Weights of a small GPT-style language model, trained from scratch on English Wikipedia.
Architecture: RMSNorm after each block, rotary positions, no biases in attention or MLP, tied embeddings, normalized queries and keys, short convolutions.
Training: a variant of Adam for these matrices, 6532 steps.
Each number is 500 + 40 x the weight over its row's rms, rounded and kept within 0 to 999. Layers, rows and columns count from 0. Numbers have three digits each. The size before them is the row's rms in percent of the matrix's.

# layer 9 MLP down (transposed), 1536x384, rms 0.0504, rows 619-714, columns 96-127
095:487520505427568421545440434514544478463565526483477510494469584526496497495467556487473531479459
099:525488488519556417450576446536452515457565465397519487515460522502499505542514479472412477482469
108:527460595566451550512534600521493493524501521475515560519523425526529525526473541438494523498519
111:477469576523519538470541498482542478523544474489507517533469525514538484478489512525473465579478
095:480537393518474466501553575460491521485423478484487476505497431537428460514528485462429451537531
102:530523519510585566415479534529573558541479503459557514513545443517494510497518542460548502480513
095:472454557454473481552555511524530536485498466564469506485494556481458429513498509506558475507514
099:552480457505441535546524504522494443568392427511490586434437500436489501454522486516443560534466
093:496495540503486494522521524506506499545468490472571542524520447515483518477486556534463428457488
108:530558585475531447484546469482493447475560477523456442513477503456532509516448508497504561505486
097:456517416530528583535418549522551489479442491509554577446526513459448507551534558503485481572480
097:491569527508536508476534568520523501530534487551521458462456481487536516501493508580554496548398
112:530545588471425486530470504481443486485464538393497465499479530545490511517522543498444484558501
096:591490560473542427489523517506487487562525541437497469570458596473473575414529466551435451543481
096:423428440530464523540512530435521504488486493552582521461470505520491518470518495515549473489454
107:480477434510548541521482556410526559398477488485526504528557468525458446574514547529486450506529
102:540438479450524549489557458485499525562542433476457506451534528551516490515591516492458482502489
101:487475408518535507454460440540461542479525517486454504519487545508533490506474457533519500467501
098:499560504508476497511424470484483522534535514481489463514474503452469500541474465561513500534408
093:524515495542466511474506469489503519502548479453469441508511454579548491527543570516585457474404
101:492488436449454549509537527496518552466469491506510499557574468533455508447523506480529513509519
095:500448427453503494514448525466519479485486488396477482475552526482391501522532517444503456538488
102:581510457510497467446504466525564449529522514567423467458615476474500484514543455562519506507539
099:489494547524534510523483550499493465502503541547533460494541515475494491475492448469458524505495
104:437547501497536424507509481497505530499576519582454504504499469430498472526490456387552516480469
100:526448551451523494504510548517374474494501516492523450501406527504459513466537506456580456437503
099:490510424476493500441481535514501494520488480480519543498439519556481556564518499505510468533578
103:512513555520504524596423552510513523527466508502543408481381479539509480570589510486449528475489
088:520549457541473529470513540484481422497472488424521512517489473429487471428566466555459533459452
097:499473473432518466604541555461457558509594431447518469536517492520512520554491540537518526514517
093:541474482470420503486500515525511527505485523504484486433493530519476506537452585516432444451472
095:506520506518505522524513565548558525445489526523575438493475496524498431556534407536516608562600
097:495502383525504514484525485457537480535441498402481548517532507547492548450539480545584468516523
095:481432465512501517481478534445472547486469434446566537458569508408529433446455525513530440485477
133:485506491491490467513513467469522448483476490495482532529500474499483509504502521504523517525508
089:521515542465483445563493472481510510477446464543487481459525517491515504530519550463564442487429
101:519503390526473478534427486479524512528525469499470551491546495513449382536536505462538499567478
094:580446474513543457468540571462512484558502435541534529481506450550536547442547562542525531499440
099:529524510523495521456463549457474446500484607545510533525544486473631480501581528465447549528549
113:466464367420477505550481434517497545503472489473518509472451445473522485510505476476489524525461
105:528513535509501459484508449507484519502536431514520556501481502459449514435438533464481458480619
106:523488392503511524508512502530506489541535544436475504533450502455461494520455535514449468542483
100:533463495522445500468499573476475450521474462549507540532507437490480553464489475545557478552417
094:506546521446451497534507495529466462393518480450522468421445494494471491487463439505516542523560
098:504482417500549582500494466490512480575554468413439536444493547452488473553495515498456507497466
098:539469568494434416529483495518491517453459587541422487573443456510529451474493544562465537514461
102:451536529467521459444472494472507513399525495581428533534514529460464526521505532516560456493468
099:495549505571511550534516519543510499494514519546520541526398399508446534509460481513556476448471
096:533470501445532522522534541509486523506472495505520459444561515493504465389500487421463459510450
101:522467508545564510476448505505416525451512489548507481516522532547521425426446555525549487479472
097:495487531425476486506510489544442515534456507523562557492533459519521481416459444438515532468533
093:458491507472515549474488558508454469550477518474508538471488452444519494510428559413493562480532
099:459434537378546563536484551526527515457501506516530535521524535563646506486508510446456495476459
101:449468499490407519541502602543408523539379562497602495488549441565476490504506485573555632471521
133:495519423495502490509487481488507491482509515502475547534502460502481480511506507495512490531455
096:449483537532478464557513464499540473439439465498533523464435485509458495505505473562525472517494
099:443452523501483493462461504481552608454495525525522491514472453442459470559536510514549436510480
102:491497565476500476470549479471474501562559543591516511483462511436508481490468493538398509489528
094:361567519433537509545457461514509487446465496493494478546427438553418469524466518586557473513512
105:495468313516474507476488535475460485511520478514515522440554540555521449474567481496498468530479
108:527494359539547538572511492492538504512523497492515477430471555549546529515511511530516524432484
099:464472485460465477460506493502509442452450527504463505475519495569473539481541493469525502532509
104:514505551498552502552496517460436464521512552545491493540474532496476500527464505555498480497496
096:459462549520478436499493554509482488507548510468481546496552522531524527477524561501464507497503
100:475526500504494476513386508521441478507469489470500560498513524557515499507545509438495460473556
095:571504483512415549444476461458519528537516595487485429470529504474517434475504530530531551429458
088:567474520509416398443490584533534483448511441483525509518498465559456446458479479494533464558510
111:530501566561475463501521492508482516507500433554450503483484512516475512579525565564560479480469
087:527475504489533577525438516478468491532465505448564472501463544429495446485452443522480549469457
099:468520420516527524451481400491537520469518502549530479511477490499473537496526467452451501597475
093:549561515497490477469463476480500535488434585513523510551526516456532507511526558560528557488405
093:540442461459573463430539497547489493519479436533495479461556500541500495451591483436498457541510
098:530564537549470536478446504474496515453511571527500505441488468515503488465530571502495567429449
103:455549486493430405465537496510449485478503499530530512619469486591461532485480598489472506451512
104:508469551528451523480566532521529508467486574516485534523473508489450444529495487511496482448511
094:490580520453537473450500500497552506626521462481463490514451511484538484438540528425510452436452
095:373533446501496564504503452526517508492550494544549529523513434493504570455499533407492523471505
090:515575573470503500482559557502452474539480463516523433446497457523503495516471482513479510470468
098:518492501506523480504555454494530449493453531463417489529523462503512523518525548552496483508546
102:530510440470528463498517542497538473501524578525516406547543481538536553493531509488460505527472
095:478412509536484533464519535515463503514545530478527433481505431445540516550494486405508485548521
098:514463497505486517478599483508513553542469501509534515589511544479499459475466508445538493474546
134:452493293528508504515510470510493497534499482448514514498481517515528466506469521517486504568504
098:548459513554545490454473483495560425515563497494540491517469524529504530542448444502507539490481
092:516514545497481510457503501504466438440485498507567481477437457495525423519482494635505436568461
096:507504394497521456496542537570501497553440504440465493500538531547526453426516417487492550451519
109:493484636410486532591522469521445473469488514465518500500469490519553490508549498494521492450491
100:520432401509513496516514494451535468546491525443478482499476495476494438496461484501436521575502
032:462444487497542546505500455548503556557416504429476514547488442620487459525519486524485499490468
102:520522498550414528537502522527455555567479524542503482420506496439482565513514440538532518523546
100:460485461516501531493480446500518463556484460491513382478577524543516524508513488530528473547470
097:536532572482481545525518443504447491498437429511524489486560522584480529519512474419540550505480
131:495494434503522492490551507467516528558487491464492473517508514478482502467514485500485516554515
099:541546476531497449533527502525537563533544544492490523525510426470461424444483439522521481548525
103:465541481508458471453497515465575521500483481491460431451535457554564517523450530499497520425539
103:465566513496515439475498389523524544567531512381478478514528545489541513520526519431474519482421
# layer 9 MLP up, 1536x384, rms 0.0519, rows 620-715, columns 96-127
102:527479491469519486459518529548537512429506498440457485486426474535557422506417507500519446474512
112:541498487530505583465408517517506482570534515441501419531501457550532489477454607465487488510507
118:512502439533503526488527477488512446507506515463549515551447562471541485520480499485500444430411
093:533476472426580489485539459580520543490549556469454464476495499530520503560496462469492463472453
103:499465488513490487522524516502493511488522536457459454440500520472478525480457434445515532435457
101:500476484485498505422498512492551494503581502417432451452507422428444548549497475479481474523518
098:533447556440544557499460569528499517561499436513505507499539530519483451493433526528488457397470
095:536510496448493506398530506524547451560539475542505380429486557445468474506461477438472454547472
102:492495523497588490464513498484487455512498562399529424428448434503471447538460477494480540501439
097:515487483541594451469521488576535488533526489541534435465492492441507496501512473497464515414527
096:548502556500490420491559544509551476419638446534449458510494491463439499514471523430481447500498
108:496534497571483547483543537499520472414535416478522474498446508456445492517448514465472570520499
095:515502524505497485532494482549471475508481435524558486422485546450513434521482489539448472457464
103:495511499490493531435537517508528398531480429507516570458478507488556462545552480508492505563491
104:491442537523510480476470547569515497553544546542477446467531505507456453523481553537489537472479
102:504487522525489486435527504483548453499484477538512426434532547453521500520473483490535541565481
101:485512468485534598479478500500518437514512482529540481575537472499525510494443479537523572539518
101:475497481569480492458475476513520519467462543477585516446521627478468573543510511506525530478476
106:528449567503538606503480574442537488518504496473487438447492544529533466502496414529541570536392
102:532447484501505474416433475508512433499560470566522531497466527501469529610456504429507511474477
097:496582470539544467543456537497468494513507506528550546511434467512547468521471532462471458489488
107:570479531498468475440532407573494536516534527493480493507489534479547484489478545501500473500478
101:442475457481504493504482498501541411464480560474511484553522531473522518520420494420532433475530
111:513474498532406553502503516465566521544527506508511486513535489550465398539440534500477532454541
103:554523497535527493456533518611502513509470477590534426529438485503495508529484563492449559556442
100:526481473521527427450540496525520499508493494524436488489510506402441472561464451422432518553454
105:466527508536507454483486504558463486487479472433498470538434507470527532540419487510491501491490
094:444513463535478467484482511448481461541531477509514468559520479453536518442466471535489490506526
103:512441530551465483438447497479528473544463459523542565450513487466459548578489495520499558514434
101:493468479537458471520476549449526506562484459503559490536503576389470520547511421528547471484501
105:548532558492501460492468512548502518464507487585478564467542491492495558485503498555505515492517
093:569493541534513549500540510528484469481505487609479486530531565488535459495486527458488538546545
097:480494468495517502442421504528483461579526473524507463542459457455479475523489458486498579521510
095:493527478505494462508530533539487480522514546486530498441529553481439533464497531490518516494476
099:519472463469504541517428491537532507555475516487421450521413520483450418539473449529504467486465
096:505491484526515475479524551546486473541505459533482516422450513546449547540474557429529515486494
095:513515503505467508550505479541588414519513455474499455564515527465445459592473453529507506495520
104:544480461515496480530515488528498454544484497430462392465472500525550547488424483450460560530445
098:511510446463515492406542520527510452492490434492484521473511495486505547454474490515487439545481
110:507449462520516517482455402461547481407535510536493469502491514545452472501513448515453506550476
097:516454461522496504467516547448573479464507538463512516406489498507503452514459523504432504521533
106:544502514476496619503506513461516498533499512502509484498483546418472527476481513493581520490444
096:468464575523554553465505524445552436481515499446531495524470445493488466504485544461532483406443
093:431494525461482511471505544471507392513508496486421465497487449508480468522463496521520504444494
102:619450516435419500456513469441541525537539502479457490510514437473505459607524544478500512452482
110:499510515492524509527532504486557491538506467595555466473474555487526401497492512523488524536491
103:476470470483482497421488498496512459501592411609571515474520493534442499563499486456489475475441
101:594475536508522566484517540533528467516497441509516545560506505537479487499492563476454546441467
102:519516481464509526449506505384504440545480436522513505393491475506532488522454502491573514579519
103:591518520468491570444514469491503498497501503548490390532447499489497465548472477458549501500466
095:523509468465525494472460494489517412469518493501517452478503455434469518516534598481458525542455
103:517543493490514518461458491440530503520507471524493456534536535423534388558433443504510414451459
104:491529501531495496487535509504504490528486528537514468537521451469525431499568520523515488479485
094:469542478562536501474555550490507520486510514485482477382509501414546521449527496476554508515496
097:511459524463509574495495500570584399530625567451508511499459514520482519554515565533477529574486
103:482515480479518517473590602452571444555484547494482485478446455519459493478510510474545484529488
105:487500511460499508537542501481521463486623413489529461501418460540427484469460529440451497524448
099:548455490522443478538525452490478424583485412466533534449508476539388503490507493519489495476470
084:507534521471507555530418407536513478508489500451515519506474512386440498478500455549550548564489
094:559482453520577481433487485504463456469510482522437484451528558472465480488542519515514451556490
103:529486470481455546481518486520555498462526468501584502618469513509507496512441505510488478457511
106:488476521486500452443575478499509519543510525577425457471566477480486477517435439463468489526474
101:524495410546483568464438530541565424432532413442531533484438452487504474501396517597509535476500
098:435378501572528483517526458512501546465567491517564477576489526531484532572454508470517483398470
099:514525552555501485480504588480490487537490582489508528498471536560538503547468470523506494515505
102:478510478440517500418524508508557468471521543506533489493498513535499511462493588507486423498480
115:538436562517490511528513522516586513477531474513535519522489457471511444556398548501567523495489
092:476468576496475403519496505544535481523529447476534584420513497512453497475487549404552521480492
089:509471496495521480468577598487493477446521517463510531545507513512484434482463576490547552516454
100:487425425449566515495485527506519457497499522555579495532529521477588517479492431447536531414508
099:458509538528435490505590485431502492484507491417508492506465536476416547485475512523490605517489
105:474441532436522518469472446538494431448483543496471510440422498558448546551435508473542525442378
108:451505505542520540427457554497493513541474507507544448485413427512452521550465476527455564448486
103:475465471495438564517548526467559457554508533540512580471481562482466494546503476546460516497523
097:500447492482496488528506433461488472476525476541543533491552498461535543583467475535555476560520
095:448498530508450433489515547510598514518584424487499507498493458514467463496430507536517494517469
106:485493504474540610516506458592567466525487450423526514414475557482455542573418528541492485461497
103:485473473488524505521506469533487453490513466441515475532432481398436439524501507521479498510486
104:530516536441572500431477477561538518517548497432551418500523435480541442520499493509557455472457
095:447449540501470579495496510485516510491587511454504457555503532518462533532539546465466510511503
106:442469486521484551451517455508529563512534554397526460461491505510589477535466489512478485479511
092:448523518429485520507514454533550512475500492556465545489507494340487535472484554503548458513511
100:495462518490461510497532479522492388532527519479557494538462517491467512538509543526496434495468
097:505477500460547499471530493516518520491465523479481453517480427469520528548415466528528499531463
085:528494566543501483479421489552567499539575438553439510611473392513489465461449503512579468492504
099:549379514474521484465548436454500504500567462497505505509377467520558387538433476551480495446534
095:479474447475544546515481512438497496503524462476549411517513487481521487545512472549533487510484
038:501463519494487520491460535479550493429531503540510470469441476463524444540443547521476526528430
099:531455511429477489422480463506556481555533424531486428425494494510513519561486503451468417442513
105:478445407558532503428532552502528454469489527506513527500528480574525524489514547516536572478488
102:487450519390478473552461469539517439540513533373533454503462521458489479468498548422452431472439
103:491402476426497546404489489564509509532537554503478449495533554426523537490376521507465514507503
101:449502521523446531520515496473501469516482425549505532484425469430491537482506545441491546474500
103:510505449531422477448456504551527463578495496498461473476471479482489521454517562498562470554510
100:520457527514523531480514595511584463546505430526514491571468517500504480536463545560456449526490
107:555530496494507519495447523516549533551452482460557494440487526479446514497513511552531499412503